Each number is 128 + 24 x the weight over its row's rms, rounded and kept within 0 to 255. Layers, rows and columns count from 0. Numbers have three digits each. The size before them is the row's rms in percent of the matrix's.

# layer 7 attention value, 64x64, rms 0.186, rows 7-56, columns 0-63
096:127151142143119149140109157134139113180176117094128104133134142108104108111130145103137145131096152153159181116163174107110141121099125119091110097129147120123127079123174119157100110087120154
102:114163097158161119151138140119107098090135115141134162137144078159154125071104122149115084076121120102126168106118147106153146133121149114100118115152104116129124138132109140100145126121088079
106:145103160122102128091169136169136082129103146159090096157117108144127143141129151126115121122154157110138121136128126168123121106181172134136169167144119144139152162131132071118124101130164137
096:152134136149104128179142077110151125138115104155116168143131151106142090136106119151121113139153152125116120124109080084127118103140161099172113139088161124107118127126121114131065172141148137
092:116140095140145092121105155141167143106101084155154110140090129153103149145096108123194119122126144062139085115121118126133136141143114135125110099135095124138144143141113111116118188151106127
091:121104150095115151106121139140105125075159157115089151145133147090144144111173158137114132135134122118140140137108096173112128125145117109120069130147140103124132191149110098148167116158163142
107:143125090138145124133086172119129154098110117079176126117116160106094156151132087117150144164114106111128139134128132089116101106140084136106099134119144103122155117112109180123109150083113107
131:111161117124123119133127110112195142109148097132130178139125114113100126156084131144135124119120173126160171120129095082118131113172142092149108100132151122128095121128116148176097138124103163
101:106129112162109158106115120137181108144148144154107189135128108130140110125083150199148056122132158120124156116140122105131155132130132119105137151126130097125139131178127151122119140114138105
101:106129160139121126126133087124129147155102162156093157131133128153141082119151117126133167166135153126161134079097115122140194128112154140136166126122116137096097101103174109103125105163136126
103:109134097144092135113122158179144109136119146155071122147143100112164151147113141136170108123112157127127172116140163121099090113094144125100157098145106168112123124138138183101145113126124149
100:123133104112107129107122200136134164124145140151135197125132097140127142160110131125174118139134137152174113062117100094121141141129140088106121096122145130102122095159127137144130128155107135
092:122085128143130107133123125140129118114133080138112132119127109100148110099116102137145131118143089128118154125165183092162101144067158115126107103058121155137125095146144107086134110120108151
105:121132127141138160132161125166176082136125141138136143120146065171148082174102108108157097134118143120137151123116121097163178115109131151119145124101141154100139134132146102113100150131095114
111:098130147147104159112121110101171127115135128147158095155101095105092120093091150152095120087091137133099141153151139159090113093175139122159152161143162160131148108128121110146143141143132118
089:140171132139137136129136143167121111123077130169134168123133098184136106164112116136149146137131178109138079101097109095177155112122127120128151096126104117103161134130132133110136148140108087
081:187102124102178126102148140132134130058169117104124117106118169076119155125121124118156130140149103137107121139111180159138149151149132155145099106134131146156127153111133099147137106129109119
124:131112116104139119140157138125085130086116127112163113103104134131149133138190101085155150106118090125087091108145156120127113161119130159137093147118103156159158147100114095076129124147116118
078:106083101094131162143119115104142125089107122144099142135163124098159148085120089132131120114123100150126140118121161140110132123172173175139125145101104149140113119125139167106177083103132113
099:110162117124148146135117127122166129158159089123128153148151135126104110152073124153093117136129176143161156149149091118122125120175149133147139150103133120124108099135150154150058112097115156
099:131140119129157128135155142176098104177080111133114100153145103187140161113134127139157151106108090100157128152121136143118122121121176159148137122142094131104110127138156125063136145119113117
098:102128111111127145151142108093186179144131112096144173106117103116089112134119129134099120120123152157123133162160109093146115132145119080185100126127159114129116101138101137158145130108145167
085:121099121135163148068086184147149112111142134123135112163122131088141174122122099164153093149127112116150117120139118123081140142116116145141127131115110183129177165153140132103136125131103138
109:111131133165114119115089121170092121106088122165155144158134086098158118137135110119143120139110149116137088100105134125103117124078141138120101137107089122099114150142114102075160169147100113
108:132137143129140103091125125158111069143124120137094115151121105143149142110138167178145152106132100087136166169121129139141137128080114087111136091146127142129165169130157104100126142162095117
111:112088129117118188136156139169133143129109140123085137109114118122106118133133137106155168147119135150154172153155140134178076091150154123137125091093150151131122102097152102103097124128129151
105:156132089142168117174129129155116146127124111129116130106112130102153146154121121103148107136126134108123087139100117122117094133031111111135113068111127138136159096096118143110119134158142148
084:165122100140119187129120137134125140152137104104125143111157165111174126116126134155123113165145130179123152145128132128188094090093115147136130094107136133127105109160151136129068120096134109
112:169122132136128145080135151134123099164153153137097100141131147158139135097160152174110107151156140127121136142177146130147121150096134121135155142158088168128158135130185141108114076122144123
103:150105124130090170100133172137075147087137162153097147141123134149135131094137150121115169142136162139128114092129145100174143104165122112102146123164103093123167130139103107114136104124131101
092:174150116164157122147134079118114116119136130110146161134136105108159112105141123131082112126151134156114138125140145082155077155119157094133087155115118124107086120086122146116113098076120113
090:097142114106167137131136103124155135124140130078119096114109149121102140136128144108122114117113097110109152207141124189106117148166093145092086162122132109151137157092126139137121118099141140
088:184120160164111117176102134173122098150106120132127093108141129129130126130150125102092123126173181118124105124125168142130099092126123127120152102118144143132133123125154085148150117133194143
098:108156094150170172132115171128115146123117158117112113104148122131154133083146166110142119131108111122109140107134100122099113143113125109061087128139086116109141131113158142086102131083128095
092:163154132135132106116111117118124120133115121145144067127092165141140104154128132141160154126117126123077062115152147122128111143118097114124154146134115152132175088080157126167104133135152090
083:142104103157159141167065167146148114146151105105145155154158125118136120093125110133122140134151139108159163096098155145158148089143119145094121114127172114092115101141170109126129122111136096
103:111158118091193131101141144116159108152112133093136128092115108123122126145117110137156120124132111158119153130138093074124155184135107079141115104122152160113142112105160120109079137103116128
099:117135174140140117095139085126154139117126130108117124126102103169131135126159125166161162101103119110114158119134138081125191142115119128182143100132104147142134120164129092126188128134117155
079:105173124140131092131124149136166132131174091075144155130156156115101126136134096138130106138149119091151170105157138134102138157119142133131079103122120147118076145161155095144124143129120169
088:096152106136135122094144126102135109128149111128086113144128116105142108123113127169115157125122137143129172123153109093125121144126153098162160136099089169139151104128155159084108068081143160
083:091136135124082141155163091106177097140152127111141139150119101111118103151123105140087081102118161166137139127140151129126125114128137119160134132143166137135105110129084128186172124113156154
117:143122151138129116126151089147087102118125148106109098137129138175194152136202132165132120114137085124113133129136159145113110130104141162117154158127091160157109135103137104128142094138139125
089:144173114180101111149139115136137120155108127094110153135156181129127099114101095161128111123119097122118131136144209088092133121172147133151125154118122137113106148133137153115151142102148122
108:162104109135150137137140142122170116127129120117119155084112127060092129159068149128129088152139159150131119167105131136098145125121162130143137121104163114122137131147136153111091159103111080
094:116140123119108172124134127113172151068119132106168120114137099150128131118179148117163181136105120108126152108139123084112147103173140133107071150138119109103108116126142088128115132102120109
118:117122169093123157115100090099125138112111120108164132125130178106107133097148106142124181115102104152108098124176147087112106145185124130174088129112123133147112141123128120143136160121101135
102:122096091104145098156140144097167135103077100131150114083106089136139130140136109133175120132155096120113158113110115095143137113110132105105135134123169126122130064096139122125082132132145096
099:114087166129117179140117126122123090162155161131097143129145162122127125083166138169098083146133117114152155149145095122112140111079106113118107119108142114147172170148139147128142133137146153
105:141083109132125100133101159137189136140099123149115145134110116132091140121148151138187094147148143092151128139099145130097133136119134099124076113149138116140149145133157115098154147166157177
107:109178158127130173113127136161106123143127146143098163157149118156168088135112102128107149104103152160135153094147121114153147101182127134134163146108129165108146114116154134158131072129125120
# layer 7 attention output (transposed), 64x64, rms 0.647, rows 7-56, columns 0-63
095:165117158078123118147136099098162142125147137131126149151091136155164117127139065165133119116137130133145110140146127115183151129149128127123139149104106123073130147108077134146096114178139123
090:093129134159107050121136125182119137131105118067129112116140149112171129105151111151141121130146142137126132134173115121104105166161118161131161151161122111106154118160135135128150107146113155
105:110117163148085152114124156101117121130113114138105112148159109146116135129109190163153112154144097148128136162169117111103111116096113164158084094103178117140126137105164134137153133101101131
101:107119100111151111154152113084133137115138137137171118126123105133094115112148110087147144113136127126153099139131159133141155109080086111174104113167120111151141121131198137137108072137153122
093:131137159177155080147122107128115135138125098120101173119145107079123143135119117125121159127079093140098133137101132131100109140116096122115131116134143182162138083143172126117107168114163143
092:135116095150152139088122157087144131141102121127137130142168110162116107144127175114129105153130119162093127097119127135056142098112162165119154105069129129143111116135095109156123117105111125
109:132163119116181151159143105153149143142096143139120174107121137081162150124116119117085149119113141103108117103086133159155131127137150084100138123101111171132148111165107096128155165142146134
131:152096108127134101198162107073119145129133109099141132143126132125132118113116100111143156148089155121109095115128104128169171156086136132147150133135095118141149094160165112135127113135171119
108:111133116127116097171109126070111109142123068079100113124131130126114134131161087090125162108157151130114113161154073081099112128127104131161154139126126124120131126160149103124145113145120118
093:155139125113137130119164137143123113137163093140169068120135128131118142093143123102195099116143073138135140176143133125140107115132100132147109150161102088114127160110123136146110090135101099
096:131105148116123109172114151159130115133138087071119116126099148131162103109137121165090142145114109155126139127153088116114121156142077147168142133111133122137143163106108082145150101166086120
106:160120121094164117153138103115156124126128068090111105112156143117113119132134109121132154163061140144109135120089097128090096126116141119154136137106114167150154062143136129133128146160121126
086:120131144145123099139120129165093121125134141109122131113087139180128117119124108163157119111148156154140155137129142142120128127152104150165149121163093182127102167085109137124101103173187151
099:118114109133107092153134112135095152139125047143115076116138147109151138116155092165149128121091127101140128160155114123133096118113106122178129126160145140154144125085141154142171107116139129
115:132117124108102141150125123091076181123138153105098129159127147135160135176098143100111125135145129131141134126176084101150176138123159125121134123159150082140132165172169132122111148135126135
091:107156125142125111158152103140137118139129048105147090129136129096116123117166119141138122139119091139132159180128142122095098107121146128154116137145146175143174098114168130127179141118103125
078:152136164177114157117121120131107138116134128175155134163162118169140106149097161136140121164084161128104140132115130177133121135125142128109113115110131169122126142138043136137122137115161151
125:144137127164140143056133147208129130135133155180109133127146114125123098127120135148119103124123125127151161092109167175114102102162122111078131116151124160132120140134143139143127155120120143
084:147126106129111126118165138177113113136133164130135125126116151161150140104094177141154157139120182165134130149117079159138106160152097132102165087136123119113133166158113098140108117118089142
091:125128107104116135211159093090150128137122147114137140128111137114133139119128083120156180143123188124131096139144116102183151159097106106139117123133117110089138137134165137124124132130155112
108:126116123137110110099138141175119131137130138100091152077129130114141163093132151187135146130112096127173159140147146096127108144146082143106082128156137112119155144066147134139144117134095130
098:155112097120114111143144089065101104141142137109136134164120141112114110131117109089134166122153180103134110115098140120173164122095182118140144137151077136157120107143143127128146130115165133
088:151142118127161134165099131161101158146096111114084156109128122124145127134142169139127161147093149173092172150137074134086113117137098127091142099115151122134113137151091111129120167143123143
107:124140086128150086144144164180129127130126098098124102106132099096175111116148147149139120132123080146120155133108141123072119122167072150146137136113139149172147132125148145152094135135105143
116:099130160177142114123090148143088158129121087104118144075103133172102121127154129177109112125130090143126161125176141092101127113131138174119124140134139111117140137079114134121152108140136111
106:137133143101118165102170105116115121150161121137138125125133155167146134127107137162144134140119132131148159125137176132159130137140149128160104074168112167126165142061118123153183131136159112
113:118111113118163150114103117175131128117148116091132133140115141128129061141170112122092154124127090164150143090100184156151104142150102084105153136140108146148152122103106122111130116149102147
082:114160147090111116149140109096166088130144129162155108113105144123123090140155097151130155130120186100125129155143147116127133137131124096163096121139126155125155154087077131113163115179147122
114:115148180121093144121113140121138108133125117124112104113116110149102130124160126149106126123172148145105156171208126104113129107134113147125096124136166104085080161095094113125148125159120135
112:120171155128102132115149138091164104120107116097157136147154121136097115133121128135131103157132103150104141160138092143067083108148188142151135107116150146101148119133137110174176143140120126
093:107142117110100129126179122153151091102125161137154104130134119135178099109136099143128117110207174101124124129161187123168146124135114138146115147155112116117121123131110134121150090150127148
085:124129113156131166092110128128114115142115177173100190138130120140163155146104128124094152120158149107113099075125153116177143137133148126084140116113123116091114138134092122115129144083137116
085:080112163094095121120127119123148143121146143130160095179109133135114113155119162132118101119180078153140135146127170127146146117109097132175102128090128148131127146081124165095134123116117154
100:125140098115148124072144124172144095145101143117114160096145134116138113117146068133084141114138130151117149125135153123111095142198125123122128136120124109094148121132100098138149123160067117
092:127152196142125166141115095143155136095141106156120140144121141122110107179153080119084090112136081117126149154138157130127133101116127096101128143136159143123111156148161133078114123126107134
080:112151142105149101143147087125151155140128118122182103102130185111194131134121104138167125120131127132122121163146125102145110127095101109154124132106096147131158152105076166126148116155115151
090:168133138132140135150130077166094155129132103157134150114113145138104100108122083113134181116132160103151169141102168113171102107126149150128126129140090118103138122114117142139169125126171087
103:172103122176104097135121137115079155137142110096099154142133117134086131099110142114173099112107099106125146145147091120114153107131143146112141169178087101127111171123121112132145107116148137
076:143084139145162082155139113131135148144115136145129118121111106110166139095108114123148126153113180119116121099133126139134186121100089141128103154124065138135085141128097149126078113130163143
087:132125151150118134175137137156114097139104139113119146139094124147106096076143089140164140140161173157139147161151136095140133130118135148141136120164110101103119192125126074134145116165143107
095:148096133104099109155121106082131133120145109123125088198117147123173107122138147121160129133177176111150104136142097123166163115086151138136165134135112115170110135157130137122123112108135138
122:121124145145106143083116161183150121123131133140078119113147142142121127122147168163140080122154124104124140114180120135115135117140086127099117149153129096117100180115112147087147097107088135
090:116130140118103086185153111160129106128100130145132145148110113116175183111132147138114130140161127107152119147129101113110171108121101140141107140160077100090121172162135121125093094137116124
101:100126130099141146179119100091074121146149111128122118151141096146124142116147100109106188149105168152147125126116125115174100151171092098134095117088127156134161108144119133139135127139153126
082:172130084151130094088210139107119136150113139157078143118164139110101128130100080132123091117118149096103131132128110159147143110143167112122115149125112151141128137146148116161147120131122117
116:167149101130120140133177112129130154117134164160137170116113125162116132144093141116122116117129155117134158131115103159104176102158164139068149103157105127099112132170167126140097149106142111
093:140132156135152114109133101152095140140143120146117115103129189110084129132121094104128143093125130094137132128098161162200089146117116094155117140126103158164149130130143145101162101139153115
100:113128078094153127097092147089133143147110112106116121104104121171102143118197150115125142092175142169116125142158104125098136107152130138111171105116133098099105118125096106138116128143115118
107:150116129128153093100110129115092126170147088104108144119160106133105147123112174125117182096121083168119108125102149125132133119110081142145137127097113148155122086112090127136082144141153145
118:147145114113098146170156105144166133126116108133163090147116161129164129141138128150162098165109112120128152153162111110102129108102159136152133121148122095080153179126160126136176109130090118